Weights of a small transformer language model.
Size: 12 layers, MLP 640 tanh GELU, vocabulary 867.
Architecture: rotary positions, normalized queries and keys.
Training: a variant of Muon for these matrices, 128M tokens.
Each number is 500 + 25 x the weight over its row's rms, rounded and kept within 0 to 999. Layers, rows and columns count from 0. Numbers have three digits each. The size before them is the row's rms in percent of the matrix's.

# layer 4 MLP down (transposed), 640x160, rms 0.181, rows 513-556, columns 0-159
074:492502513549463486473458488476544478490510495478511491520499467467512514509512549492529546507489507474487468459529514524480502517556458568485479495463514482507493489496526521466481437493468482502501506490502476516532516518501486489524510501499495508476487517453466506521472470588568546514479501481488491512521507493502486500521515511504512489511498521518491525512500522479490437542522517520494524486525503536496448495495466535534477498489506487487511491534562475489500509523503516
085:525515460497487468457541538523497474534558553523488495517483488525520547545505511502501530476480459488512478543462473505508549508503461517539505504476486501549496469497467544474499515463511519525480465506504483491500494516510542479509536482531479473469507521518514516517523473509504473519507450484508481506545518521475479515537493489530505472524494478534541493466499477517507489525493481477514512487507526519457497460500521478493474443475528517455480532521474515464473509488520485
085:497508506535462481522516552499482537560478507462499517512518535501483492500516506496500555512505507493507500499553511482487506487508493501497466497512475514484523515463476463502463511494424496513515489512510537481521503527505523508467485518470583499450480505487469466524468495523497484515515487507507505473491514502467498532473506471501490491479528479453567481514502503533502527462507511514463535434494524532506484551513503489527518487464470560471487509480526501532504471511502481
113:520487526529466487490487526502484504469482506494515453525533473450509535480506500512475470557491540503485479527436509532528522463564522517556505478471482501474525488491491454421516485527519481507500452469506514521514502488493475484515486463459491493485489480558483494490527502479477525506495488496531476503528500521480495523494533482531514544481459487499482525513466546505494481508511529489474526488513512483500436514493495498498452513466494479496519536485491505485519517494460490
078:497479514477492543481445494507485487566492511451455520550442533474495546496480521539504482512505497461511465485472503485493483511546510505472528515474494515436499467513492501483479482496485508514494523494495538519538483507529432480462495502528461499449507494459477505487505510483488482521479522506524508509511488497531527499523493506518522455514512520541523517494512538532519478525471462466488470519520507505455504505454490466507485485463501505493520522520492502505522489431503521
076:515535524456482525499476494481485508508477503532496483492483489452520444516483528543502510537468497489514534467505508498466502467528510500503495515521538526503472500485453532512491470486513507471491471471505524467500483498502485517510548552483502462527540500510497525479499533467498494508487546530494505512490507494504530471488549522517526531477472478490483502465471535505489497480468478512521477505510454473533464559536544502530492487498452510460497525514544512586518522504478500
111:538553524511556493542497525553497512518519473504587501483475501510476495520491494501488509468490519509465501512471513498517500518489514458473476562487488457509467491490522495551483454478462485486472525478504487486466482494529489477528510495501488496531524494514543511519493507526505511495497493490520488536505521478539482499524507497513532511486486552555502483486532472481490487504477519462497506509514507489564510493507485519463465495494497537453474468465490494499460443547505528
070:522524489497474482508511518508490516497494470460504493509464506490473526538474530505453493517544501506523458580472526472525512538543452520507503502479503518470505498526486501482552506511446491532497531530555513465519500548470467511515513517509491476475476542476509505491495511471448488459496497533494508492474487498483516474477460453471510517439484511476498504480484495481486528487498519489499493480517496526546495528552513503490500484483491535530486516506483506457507460480475552
088:522532461522471553494554561525511510475540474541495529501504501551504516506505499503469480475479485520489516501483509509479474532474532472508516509506491466553525517519492495541536491505455481491483513511468483474495546509450492505502460486482470545494510525463520532514462540529528490521513475533489489500485501494491517462550525481502510493566515485516488493533505524485512491554512502495503514479482537491467475486493493451557495495473496499498479490481502514453493486544474501
090:508531530537511547488500511481447527547510515509532512514473470526468436482477471505494486495531539494486494517531520542485528498530500471505489519522493496506521498505481513525495513501487499518484543497506519479531478449500506487463505496494506501486493507508522507500538522505489514482475493500495489496502530525486460548481465509488498525461434526542496468477456487494522534527491471494485470485544529528540496498423556544495535536484521453494490497477477484455474522515478501
125:513540484548510526524487507459493541492527522468476496528508500496531506512508524521494528525488529464511547519490498507450534515532520478530469539507507457491497530493532486456480465497491532537530545497531504448475494501525514468533492508475512486471513512461455465492499442481497509505439506470560491534504519452518512496486516481513533520516486509519496522531540496471496485521483510530505512504508487498490459500517566537507498523480495478463469495474497499485454506501519523
087:509519462476499480488505510469506480521529478528495497523545486512486505495537460471494510477524478498513489506490505535474479524505505549518491496499498472512528514511498535530487480462542487527469527558484492566517575536475500530504527505512487475481493508506546538496501469469463461485550513485477549476513504526480520471503465518486462516466499486480519524500485511452459525481532535490471508488472469476478517499516486472512522560505512504535514476512527512541475479516467491
115:482530495445481513495493482471504521492512472503510513499535458487540491503476501472536479485506485476505514519530494508479471499485490508496496501562508499459530478504466496507563552540491472481505499478517472482549491515466516512529503502537495465477497552501459544428512484539537516491504472525518534504481499482507491505511473530508495516500464479502529489494465500535489515506520511492526406482529490524484466510452474554518525508485499503496479502493438505513490515506508516
090:518453538547476486502486485443472507498486504512501526541531493488520533545519500509524504531495495448515505448505520518549505462505496471525507476510477476520552488507515475488520495453528485515479544520457490515501508495486491499527521478477467480525511518503565490518538484503505516483493510502469542494492536543507408486490491513481519490473523513508504500511484461503461502535517478480499470488463486484513496499518505551474511518494482451486505538521463531516459492478495502
107:515499509504501469502464517494518522498518463482496503485497502515459543475465530511460523516549453489516511460506523491502454452501488487489496467498506558498494518523499538548522530466523464529492458468482539508527511527460543540509490495541493490481462455462506486488481492479481498465498461525475516495496514530478517487525456472506504535469499519484503504542506491528470504501503481472524505507446472481430553472497502476476502510531478482484521503483485499538462511497520496
111:501479519505502519520484526476558496466480497511497467537508510462455539516506532513516500503495503541494485509536458494499488522480458455474506519511511531463466523496546492547498523484488482513489549491517484549528521511503532555541499471526484492500498511482503508457501519483525493486544451507498438492503477579482485480523475518519496469490533459517507510529515503470527497486529507469553487507532506514500498495525477530517478527537548505457489487491505471522502484480501508
072:467507516451463498474471499454483482507500510513510504525448488502542505484522462542502515507526482494490495466482516533514442495487497497452514482495516508509510511465519485531522507467538544506469502480453508578484504470498451508491537473469472492490505497492547467515518498482471522458516521485476457524550479490531511476537535509509528515471507480500510479483515479491508473516495496520485480487476453505514466514503502497494494519508531448513524470483493520536546485502437474
093:515520475519477483470485492501517506478481486517561484484522481507485548510491516514497521485514520499483527486504490532463463544487442518543542514533494464465455515494512510513477512499493471489518524465497516486474527505471450528468483473494511463457450533520534450480483542565535530449501527499495521494502467495500464501495502516489480499488523503527496529539490471473515476467449469522525516497496499468511468536482501483469515538515533459496513490474499486477513510490533493
098:456477525549499485457503456524493499475497471534468447514490484504515482498490500528566491473486529493558536473443500519508515503490459490486505470511520508497501520515544488495506480530504507446499499502472503536487515512478514462542513480557472513532507475514500498527466524459492459521498501496444469495527493508479504478494424484516518531523443516480506507484470490522481514529501507499503496489478516489481510499503513488505540471487554471497508496477442525519516484527505493
089:496477504496486508498499483524533509513452498475498484473541470490475516514468508468472468502491510498550526495537527502481494499474488485511518506552513480490553535502556522517503513485504487494431501544532491536543532519522505514520495492500504514494520543453505520514499548499495510541477501521494491473526475516511494554503525489472512544455553468465496486502466487512455479507481465498510528446505452499536498468489514494526531500491498559521497463494499484482530532527491478
085:467532512494519475500535492503512532494486495516489474534476432528493487540510522520549507464492497487514460502474525542448507532497484485501514472478484475458535547519471502517537548487498449480455489488458481540498490535543494531471508502531471510511477505487517484498528501526487480505490486543501505494502458518514560500509455547488495523506507525502520473488498504499520483483454519546509470498496525525476496548495488480503462507525496464488503461496516544516494530517534534
119:535471474488480486465508499528528517466572500475506544503527525499506505500463531476538475489480495522519462506448476477510438507461470497505519512524489444471513503428528534487533536505510461499514489461506536514507508515491527523483529516501491491495483505491512472528467537497521547494504495519525505472488515477470523484497449512504479481492538516521471528474465494500509468508537527479479465505500450490494506490492498516475493437471498518490472483494467475465525512478524487
086:548531554506492513502546494496487505455488497489529533459532499492484465498489480497525471464514479520506469441448546469522505492511521489498482473495497483539516477518535510496483493485498488488507473467514490524477466488485509488520482474521510496465487537507466513464485553485455522490493466486490508485529533509510459552472512533512485491472514505538486526497500479496503553475517519508491490483507545486476527504528487453476522486480535442478451486517492539445472482533488498
117:521473507504493509496525553492496520493505500527461524508496468534502497507512474530496488528499476490514474493460455467495520467480539510510550479508481487509526527540524510521511505506496524532489477506519525504510501515502499454479461475504454568489482459524512484508546502539474463459482505507508506508498483515564534519510482490476548495508544484518461477498493522518513543498517457507483430494541489458494515494527521522530508472457542523474486484506519506498464537483537472
112:531506466498466481463536484481482511508523503468496520511536536461514527481478509532479494520480502492520511543495483472512476469501509502467535487507473550488515510489531456502515494546482494508525481439475482471471527495511515489504518499485506525490509504552461458481516509549492449492519453536459514504472516509495468509478510465530520520462503518521471506490476533501476527538485533489547508484484517535528484523497492502518565524504508435486546513503493496483546459477496494
077:512478489523510547478504518527514511531469510483468539520497465484503438475532510500494501526498509480526485527471485513444492520461535509484496524518482493550509476525489519530518510467550482518491485454492547533517510486510505494507522509509476514500543498477489484466544505549517531488479494473442510499476505464548520470508519468517489528487495484496529481559531506433513521483510514512498482499524502466472469496477520515491484527493515560527527514533500449481525510526520512
103:559508475531527488515537498518505491460469497486523504474541511528511485498505556546488488503518537485481517508506444515459490492484476513531491514511471491503525507474487488450489509505471556528477513478487492476438518467499496498495470508469527476533503511495462533505461488499550503436525463521478481486474501492525474480505492498476517509487487462466495463479485493478505546528537507491495476483516512474493468468472524512506530503424506534508493481507502479491526447488519463
123:463511525553526522520482492456423556509525494514548453514484479521469520475501529507514542462472450514513505490500507523533481509526511487500490499454505486477478513496462493454491511510503479510477496503503486515503477497555487511523502478487520515514512452500505524496518531485515494485447479516482462521537511489500505537494470499478518478510470505483528516501472528570526473485490474514484512551524496521509516462529514469487468511506510456481507499521480522453493531542500456
117:511554549513477457483468523537499468471506523535489473502520539468513463504486536469488494493493504504497513503518461485511468531464459514471521525498547467496501507497498489464502483478458491493486506529518522547498482477524534509482438503523502492499510496470515538476485529530525500487539506538529508523476501525472475537480475548479456493527512520517496487490549481515459522499485521531517507482516524446511501544507553535531483520469480491490523484524492477485453499465496484
106:473511462499505473513498492523515530540510501479525482470519485531498510524471450499518514523468497499540513494506494515501508473530415525502516490486501510498502503536519495495495499515458497470517513480496525429529501500455489549460506527536487493489461546519518504489486561496511522508475526493467506544458478506482469487484505479537509494488472552453518475509509522482473489468510446477547530500512501478480493509536527493530514521516426535531497488477502490527502521495513509
085:517464539529496473467516538535473453490513537527517452541523500505524495500500474442499490437511518498495467485578503525520474485466492532516513478541510479494524519462519530490487525513511545494498541523502551480496529536549506502513490479496520542502479449522471489509506485507511518514499511515511520529519489473501531506500452482516515501473492470535501495503493510495518497529537509526532509522502482518494522480453522532551529504555477507520470496477539523508489481507494515
074:553457507495516519514528474501529523508488510479516533506503500473487478536463534509572492544489505506546514507516515512520521505520547545500504503528490514510536488463513446500511490513452502514485503465526508486512525491473510491522493562484441523512473465480508513521521522493443490517485502459439508490464531536481508490472511523514551475504527495505469470512516507490471486467463478470513485508506519495532470514461481531493467479486476513518523500487481477505511495470508441
106:488522523504496484469548479535533482491559476500511510524515486556507502477529557461537478521540476478510507501508514492500471492510522491492522477529497513501536511457528512472542481468497488516482549538502504542548469511536478521475492514510486519509478473532508492467506478519494491540481488517544465485543496475510550486500491546457485485559509457471502507513472506476472548481447506515515540482496519496488519532511508528517510552503485502507479503484514520503480529504473473
113:494533495497511489469544540496530528531506459478517489486490502529500548531543501507483511515505491477452516545505537482466485494498497474474472501523465495507509548535500514509490502525507489502490500532524513487473471510500554491525475543449503502499513524481495537483542527528509468503519470515544475522482467485494475501464486505528478511520533538490501495514472514554485527455522533504517508496525541457454528516508437560492497516501486512498527486486527472539524479456516481
113:509446511504499462517500479498524522492524490530480522491543521504487538504502480540501528487495486552464492512477506540492511441514459470520478493502493516465485476508512472479511529476487511504491516483473509528553522507517476487476451488550498483516460516496485528502534523498503494478501472472545522481501534503529535512515536487473458503495523458493527492536510505508494467465501486487521503456486435489498544515532498506478498478521488548527442446462474496547506525516466509
099:525527505484541531509472515458490501491501506493472538484508520519513482533461510537483537510502504481445498463453518509496503492469537502463511490508488504516505519461473509435546493534470505482475508524522500463505543538469528514532480510545495535501523496487530480522496553511516487510442495551499474483525511500525533484497516487492514484485488551474497501475533489477500498491509555480468551512494498486500499432459477466482507503510491532497454477497493493497529497512550508
105:489515504499475510483525515492518505527525514540485511514529497484481453446503472469497519505495497523483490527458536458527499563494517486481529523492477453524518513514493555556485514495569505528490484461484487489496507502471531523501510515448495496528545513488512491493520488473518533479462483470529502483528505502525482476511512502521506504526543502513472492505518430492520513496475474499470467499465466540542528444530476492549492479522476474526474499501498507495478508478448486
102:482473554474513550495470475531503477519488511500552482489506465532478493524557558492446478525538486480473503528503506512530477471522524479505502485481508488496510469477509495517483525508490503490513524539483491485462459554500540488502508449477519503543502464545540516526488503513476528475460527490482505481506508487546533464527494459509516493502473501503444477489523507518471501523514504483476487533475477534504484498500498548509480477509550485514480490535506460466511530518512533
098:483468464533470503484501501489492509459559521477509507490474501538474529489533487473500510466487514499479516482497509486489537507495458528488518533513544463506480511483508508514514492519495490508528485517434455529501494489504509495462488484527514518483501514530490501486507514476488531517447508475458552478511526474492497461500494515419500539516506468526450509494528478504486483537522497477526537498492537518466553489503497451514545466519530540522511535505498490492511523531478440
133:503520515525470530485536470500473527503485490504539480465481506480481492521504494533542483488485531431478504527524502591467499554530491508482506481479501512551540493506459517482480524513478484491504453487496468500507503543480543523488518502504496497507539479478464517536544497517520474501484534520520472543527530514544492512521514500476533482514507535472527512498483517500482515518458483486504484492512500509488477551570507534531558501487485526480490525491520497493493496507534490
034:476453529533522562509493526516495503484504450494552511513523470519464557522502496494506494492513463516463480472520476538516543522484553428504507535522491463511531475475480489474506480455528516506525482509479486514480497531511453483486522514499430489459512506494527496493519472472498489474485496487531501487471460459521475496499505515515490502524528531480446506489510492494507480530541471507547489484499516452475530526481484512509549509510468493481495523508492519480502488523484514
098:508536511461512490477456466481508530520483524486513551482507481504502499510500467475518504518524521478503515468538467507484461458468470490465525439497505474548470495518522501492486528504476495448482526514483520515510543537474494571497492503516530492510501530536488480486464464517519488474504497477458537507500497530505486524502490493482478530514457513549461502518466531489517469459449507477505522526514486462495504513434479481504545479491512499510458497497468512493472476462505509
104:475493484461517484528486435458497502455477477516526511502474480464461496471470497512491509526489488541469497486489528491525471508486520552471468464497477522497446522486491467518456458515482515506543508510522536525501492495503491463495467483513440474515505524503500510553496487489531510543494531491507475475499506522498495516500469522524492464459527525477477525518482528488577497505531553505477528515490512471516468502516506501504504534467479522480502502508566511513513461515522519
118:523515507506491493551517497459501494515476503461445522499473503478515459509446507515479503543496467482490464518513476473513528520498467513533493500492498494460518452501518520514504487531479525466513495494502499460500535498446527520534471473479545563488473543471519535506507443497484515500482465527510519486527456527512508505535465507525504472491509473495534474459491500513522525518538473510485473519514554490459486502466479509503542550484480468489499483516526500519503519536537511
# layer 4 MLP up, 640x160, rms 0.193, rows 514-557, columns 0-159
084:511497494499471539516491470451495507540464477478492515527500470465524495507487481532488502528482568485497500551518530487481464489461513501495540496518527499518537453458529513503469532507485513515506471462481516473495501534477472489538550519513525466535518495512537456509489490501478495488495511456488488504478519488510509496497493534528473491504474491464524518486476492486481491454445506551524491477486458472505472515501424512495501546505472492508522520486476500453523471462494467
094:502502527518566441489483497521475498485496466515539515489520538529512483493497488490537507458496510551494522547453486498545482477479537509458514499474480497483491517496489479517494500505488556499474488523465492488479511494486484507498529507515487486511511528485485520477486514476546512515454515494520491502497468481498532462532506525513450495546506519523472551454528450508481501484486502491546501489497476459511499460474493514531493524533490505533507514545485461493448474570478495
108:497498546457465531446503513536517485484510506543461475467507496509512540451492501467487518479541534477507516510491465515484476465571517445476500524510460501486522479435474476475492481487499463539477475486494447509526456506480450504508525526520460463503480521519504513540495471501471482535512511515486496522520477500478506508507455497482492496444461496521525510489490497472493480487499496486533508543524483518488510517498502503439473493486507500488499521503458508517504510537478505
081:498489500483495476456455491493466466516464508517491493482490524479481489489508497461473477520462498498454527536534530485504481469496494473508527473462527456520506520514530506538571517537530544494485517480499509503480483487490530497534512525494451494556467491522552548516477492472559494489504549500496495505468498539496497508502518506524486496502502461464497476515486511508487505486502510528534527516466492540504538513535569434503486467502508482515491470505458483503510486524481507
081:485467480546516536509541508535515477492505518438542534512498501530503520451511479507476515513483509480470475509514453537534523514487529520439499483481448524520516457504525465516483509517501494508531548544484476484496551514504495509495478500498470502444489537496494474536512478498490506503499515481501476484505498496487499521473466496504510487490510493456518483554474499508525508540476483518484482515544576511461485482510531500471469520487510493546502505497456444472490497473489491
107:478528493487493489482500485492445500457459484485482462517490492530491494464506497513493495493516508449439499533473472517504506475498476496527513518488491497470522445517507496537442515538527448499475509498537489515485461504494498481444530470495491501486530490444508518459504462470497518528471481435569503494510491499508499497502557516501496504525482504499513476492496506550478491518528483457463496496507511540498490499464501482505510494483527475476464472548500514508516518463475553
075:470478530510524527432517481510494475540517491518483558484523508505522496486496475524549479514448546513501491467525488492488535508466530472533497500476527474543479459502456530498456529499471480480485500503483518472477500443498489480499526521546518507515491519535495524491479486554493505501506478509486496509538474488460522529512497505527483504527511481514501513512514486497488526474536496522518473503469546457508485437518441533484531513518504494468481479518505522513485552541493501
092:505476488501534452481471490467514478521484486494494518508524511498469489503480544508546533454488511517505511514520464532523468487514488541479480478509523507447474510519514530486468502510562520470497481458548474518486461502522512524481511505515537454526498492510484454491482488456499509481485468467491479491482497479487516503450443523517477478489508499483514537457457466521498512471460501541487498514469492483525574519545508492472507539536468535496533488509518511493517525480503504
099:515473474548510464469453504515524519499464508506509484512512485494528549483503536502485482524435471510501489483515477492491527468519518459495473486487544548494518440531518479516521476462490529484490498494507469451481544504556490468508469521503531477494494486501496456473473466463491527512500461499466524454479485508491516495516493491500543533508516496467452478500529517540477517505536467515529469465521526466519513527515454477516478496504475505471528486505480483536504498496467517
126:557492482485508469520520486456504523511513487489515511544476522491496505475497505509491509525530458525543533496479501497512486514486527553530507481490495520511514502490492498503534504528525490516523513480488495510458487538492530433487492484485492542503467473463513474492524486546480523452501453474509552452493556516524486512500521479511528544494533443508541526505504535494504464466505469520467543437547493541483491540492503510499492518529496484507516493480538473477480494496484521
082:502508435474467531486484531511552489521493490502517466489472527509481494488519473527507470506509522520519528468546499486513488475488507479516548540512532517495509495510485503510531447499459464501471463476522511517480455517523525518476509497469475473509480457477490469532474470525480509466509502505472494519530472462514489540510554485479511496489532450503563503515500502445507510491491490467467463542480490508495541533477475502537530532500513486510515522552501476492524493489467524
120:476476501514505510475503516482464527532534434501487478525505504431500567477470515504501543505506517493466515475465528477501494539519517505479478474495526521506493441506498482510524495529478489504545523513464487546482487503489517493527491513460515495473521496497510520490529517516485514491475504443496490491503455535467484523502527507486494540491517531531500515469552554546509466451490526512505495508528504520491474492502520444496512518541461509507507521494547475497529463483537520
084:476479514498513556496491448487527498509479493461572511543495492491496505529488493554536519501493536481503453466526507509493495482478513488499537506529502476471560520512530513490513530469491484494508480489481535469479489505527467518471492528494493485489491571521462456481479515534466508485501454503533538521529466531487492503507502496498476463521495473497484499486455504493498496517479492500504483514472459440494536475470453511474511519467547468489495522511446494518474475504516486
110:491523520523483495500516496516481522519502503479492497504499471483479515535500541513491476508501540460517448473508522497497487465496499478499511506461526522472479518525514481496485510474537467486447541519484535488465514523506468507480507522577521530472508501490539472474498485499498521553515514496511494544515540494530512503481529464509490512510482522536482558461515449507469512484449514486511510442482463461445518464494447519488503533498536465490472553504501514514510505492510481
112:486489516464513524515538529491485507515502483511494514524537500509506470538506485507495491483518491497522436514541529505494536476492511506499503534508497535520477530533487521529506512486471438535466490547460511479488504474484526483462532515474489485467550538500543511521452500556504498514499465464476512489488552493478498484542475567509505508477492471487516535526488476509504503494520537525515527472446529519482496518524494544502517503421530479518508503483512481491501472530512494
068:496507466528500494477476493464490499496502467522490524480454527514475468501528524501490470478488508506472507517485544462520456525504482503518475514540503515538469489493539462542524507507508534519518525499491498491501544495471487514505514495501534523522565517497534473548456465506459548469481504490472440496496477546519531485501492520507497531479506526517518497506517521480499522478573503495501477468466471520516500516526478512503485453533511529481488497486475454519550508534465459
099:519499554489478465487468450484467519508520484478466504506534513481536504496464520498456508544520478500543477478511445525516509495469476460511510493502474486494526455539478491534526515507485518497513475498474526498543426489466498500498518489484505473550526518522530497485530484521497484485468519493482498486511554481502524533568535522460490521536491500471487528513516511483484513515492513516526487468552509519476467465521533515544470492462496502515528531480530515510504491511521517
096:499539531466458517521491512495478510504494504494471555494489514530530500493506470473481484503489490512522529510524491500513495496464528457481511458518509478565507488458483485473530523483481499509511507509493458472514500479503423500520514539504479471513488514533526516450471507546528521513498480531444492522509460490539525543501477493516503538504492481488474550490495497468497489500471488537509488543556509488491473500441527485505519488518496440514507517536498531493534485475509549
094:496514470500527550516483503545485523486503472519460511533504500486517514522474548536521505510505450492498556482485479495486539476511533537504514507547514460506477502533498512500505556444540502504452478465502454499476477511499488468554514486449483467467500510524482519503511514505514518519455473500494503529482505485476472519503494515509466508508489516494484501481475518529505490478454494561485466498519485515511464547508526508517504424530501498477482464501529482510464513523503469
089:513478515485483538575544495510539480488482516482482495496469504516500524521523494487512452516534489520537510530496506532488489590506524479526512479497459489482480469497513460494495530506517502485508477524488518520552502555514519515494505474502488504526516531479478526499474476496443487441516501506495558483557493516484456509478464459501514504498505502469512504457532518498525505490525521520487534508489511493480481527464528511480509472458533494493499494528457503459492480521500455
112:530507477473531469542468482466532524514522497491470501461494490507521477525525528503499566495512473448495542497459494499491537482496512489497451489507491476539517512523523492528541482472499484528501525486527458523506455506499490501563493495471524456458482503510514500552540522498526528463467541500494471497507489505480479542500521480506502486491517517510455525512478455495509497502521545471470518502518416470514525512512522494478470496514514483516531481502496518495540509510494545
090:511474486480507523479486513522495456515498505495491451526500501480493536478510529521449433497483523507517474521500517541494495499503477508485458523536529520486496507529471476532552518532500497505493519544513505495515517491529492535518514477510501516553490464504563482525511465506475506508446545488485498532496487497499531502518524487436536478526493505506496504509520497483521506468543483524473486483490445515525522433512487490465528519513484497531509507456459553514495502460456501
118:541500482498499503505522455532509491489536504482530521474501510510522439520509527497472452483518481498535518464492516468496491508536529519474477500526460477465489520516497515509481493521517495499458498507491492486456507453501514490450568506487517494508549501524514463555497479510440485469495490495504587487507517502489493492457516501492500528495498511459517518479512492459499554513477494500509465492491538503508490561486535526527497427516478478494501518494489455480517497496506501
116:478492472470507515506537522492517452524465525506506513485526509514538518510520519511533488487522507494432480511545509494477494479502483485502532533508524467466486466498548458515502516514536517515512506502506477481474485522537499523480511510517524519460541494514544509508481485517505462482513433485481530530502513538520470511514488501498450471479512482508483489483518426492473516490521480538515507536486563523488522488468466483488538501520544462496495511500467500464509507564499457
080:490499523505512458475460508482525523531470505538485481489477507489458537530472515487496508502529499472464533497476514489532524481542516510480527498486506467473450454499534499499494469508531493482472461464509509527461466503507537495494502512498509432505489510518499509541510460483492487529517451466511462480537479541442481513491467504512505498544498510487533534467507479524507496515556471506551513506511483512504524469471479537482516450546494475503520479485490483542507491484458518
104:505461517499518496458497491469478431509426493488491531501534509495511528487527508497485537497482533480520536473514519493483513525529485508533504516499461448492500497496520469498473477472505499473439514507499555459510521474504515491515492484450514548502493535486506482508505465516489499529518489476481507538463495523492506488491518552468458545495552490506498511507510532497453494456503518454485507524470503519494507553504522503474533525466468473503499480486563480495487461510495498
101:488448489489553520465511524486524543499488484529493513511531491461489499484502516467442488542441514510481519448517511517476526502548506475512497534527521520483483465507514520515509529517524466436499510509500490509494545551539512459509545528513492494485460445539529497518469500486471534488476463520497497491479502510485472519460538494520470477520519509460501522481522504469500485477496521500501538518487479474523499538531499525495502509479490452476451500520468470473506493505500497
117:493498522491482489487505515513490502508493511534489482494462506438478492515461486481509503487502504443508486453512492528484471501484488572492538432468486515464468495500532518522485520499513508489522512540521503490476471531467478483498471505515519461463506488472513515482494482514506516509552481520467543532491510538564462537484494487527465514550483503496484487486559513487496452548461507527489494497554519481527543516496520493506474497525552526503547498494482495503504524496505505
126:456453501503512506461499473480533493464501505494492499507482482462495510462514498485522529440483462531527505481501506493484506581497487524484528472474507480464486503485482504480516526505544514462505456491453462522517524505473504488556493520503528519536500503502540503519539503540476488454478549501539488499519502497536485533493503513492500473507476489489536492505491496529481518445501467491461457487459565501500547469515500501478493477488511479469464515484525482465478473504496523
087:481535516500473495497475515505494492501491530527493522471506526428474484513517469514466461522456482459498530493520493499484553509512495450515509519483508509540523516469548523484532516505501492436470495486471485541491505510467487518546500481504490494475464480509540494459493493504469542513433493444544464499563524532535481479494464515509476531534539510498495471489467503467503489486534482499518507500474519459460511497494534510478508505467510500477502505493497483515491472523486476
082:497496498499494497508483519507530494510485496543490464504480530472532451514498483498492480424528479441469494502487553525467502525484499477498497490480486455473520477478453561475513492468511536483447521481493501480527495491488521550474512525472496508471472522523487481488464469541517550485509489515492508501490503520480472499528518471489496548446493525496509492521527498482546526497508487460513525500463549484474473477529500522514477494519524466523483492501487467489470506514568500
103:502478512477501479467463460540496424505518486441530474546487513510472467474535517457544462524522519473513451456487511500544504500514512498525537446510498478457511516499515502474503454518460506493539514520493497532495513530477496486467491490509478488527484492514497516514469471463492503464522503501493483508498497471506487499503487505456496510506506500465485539443513485459425518500501498481511499508514519515471558515496488528539496494474512525493484512541518510492497553478506504
109:496481508476528493454506478469498491540502452487532465535528532524497487480539523488523520537505509495464488539510488549495473508489510455488497503526529481468513531499481482496496465564489492489518542528549464544498499529475501487515491551494490487492496515449505498524484480499486517505541536520538523530515492513564518465473488479504509514490509484523510460465507483463536504493496449490513493503501477460488519509432480494486463484512480472523505551473487460504512535489499512
109:435466515520461547532510470483541540517522525463458525493493537454487524539508527513514539509461511514500502482517518497531478494500480500523519500508502504500497501500469509539465487542523471503525524455491525479541496494469462512475502469493536472505540526506488550486519522519457513493488459504493488495475525510499498505522477512512509507478505445525518539523496522479527458532508470511504518505468506437526542541501486507482526453532533514498531491475503468491500536510534499
110:495473505483523501491505471523506486502468528529530490534497512543495517518475545466521487497532449520528512498495483464528561498487493541493474544488492479506492484501492520483495459529492482494446484500516546463471488539517480476459531456526491495492487513527484521528533467514502528501537510503510509480444468480473487526472485521534460488481517484480504515538467486521509483540423456551470500506524494472471498485525514537475511507511539518487510483505466503520468513482480526
105:491461490487526470513490553496480433484491512505498495547520505500499511463505504493452506493488466456539522464522498518463493474495495493493515498486506542472478494513491478501500508488466517497505463577477495482508501502490505480515477517459486493495533444459541476521540514479483520532495525519496483494489466533505541456501501499478478453529500511475555538540523510475523486511446497496526529466536532528461505514516524506502520523462512475475478462477510515510521510454473506
100:504496485490519526486481514451514484479459493490455488474514538488522494453495524475494449494503444520520493517478496527489521498540488519476493498490489517505471503525510492497528485498477485530511483519451515536478494475489531494512483518501510489495500522455582526480517503524497521502458482531527487499518506498530464498498481525508469495492473515556504505503487522505518467527514475472528502476523544490483496516488506544509535497451502452515484461478487491450497478519395462
098:477469551551525509490493489476477535487510496440518521520473535484497500563510518492472510512473495493484462467495461542514467442472484496471518480491528457521525534481538507488488531514473512497525486493537506515456531536467457489530459475466471479514468505446523478485499470512495517495511508470499484471500470472484500490495470489514520513505508459483440488508499496508485527533522486494503512504481474494472478453487483536490482498487541516494496469520491485539486527487549534
125:455494489500477464489495476479473528482519496471536536527496515456496454498468440484491500498512510467526480520468458536537488536516492522508490495459475506522493495528454517508547521489474515504498443500513464548515534534509494517473542543476477519524490471478474485513558496526493513480497539468492500503533544483517478479555509493472542510510484482489484495488492506510493521509506543526511474462513504495500506546502500509483571494531499506495479494558482472537514495513504497
039:521521490498478471466495454457528507510521560508441468503464520491550439465481483516480508533466535467546521494494529514492453487498449546509480485474494535483497520518536521507484517504483523522483509489506504485493500505503504512490513476492593528537510494502498490495480520510521503524523524501497499515535534532498508526511484476476522495467473468521550499508493502491502537467463517497447523499508475537524505482527510488492454515504521539521517442502508487516502484494477504
104:527488519522505554506539514505472507518483484480559533536535489515523479501471505505543493518447497511471423495501503522558486513533562557492516513475506469495519459483515485501479487515480547517496522527521524459490468509513497492485506486504502466494522512466496496494489491497508533505528524502519527472486529504472462518485463500517528448504532518511481473494514499497496432503505496485504484477489451469484522471558550473469487538531474526502484507511501509515497492497474508
099:491488492491508520468538514533506491531513529499524519516509493484494502489524539449512520489510456449509482542560487496463506499514504449479465504521541449532502499459474533509507508478495527522524507493522467472486522492505488512510510494486516508521503521477481469490492500473523475503481497521477499521471454512468457485599547494479494516520489491524496491499538453510485527479498494547511495490472469493531492517447504525510488465510524529503510482510462515461526565527505485
106:513516493464498555544528493493490522503474524494494507513526516452500515532441511483515522525456489499553496508500527484511497476539493491502482469501513503493516528489468530520500480499430486502461516498466513491484517502478506485524539513455497522540487512521461508479524463583469505465483493497534519489512521489507509488507513531492516559492525508509501512493505472521556562484515511507489504519498497483495553478504479494493470537491478459509540461494529542554490508494487469
104:482524482486498522499466484519499490518493502545464485446471494492502479535540507532537451478551499502526503530523531492520471465533493522467498514478544487484507486512504521453497539524480543520483458548516535504534469503490496516498513505495507515499503523499452483506501497455504444492481465486458504487526480483474502441474524527503489487475515476520541541489524473489524502508531478532499476524484488491530542487478452516488518489559527486494484482494518514522549472505529534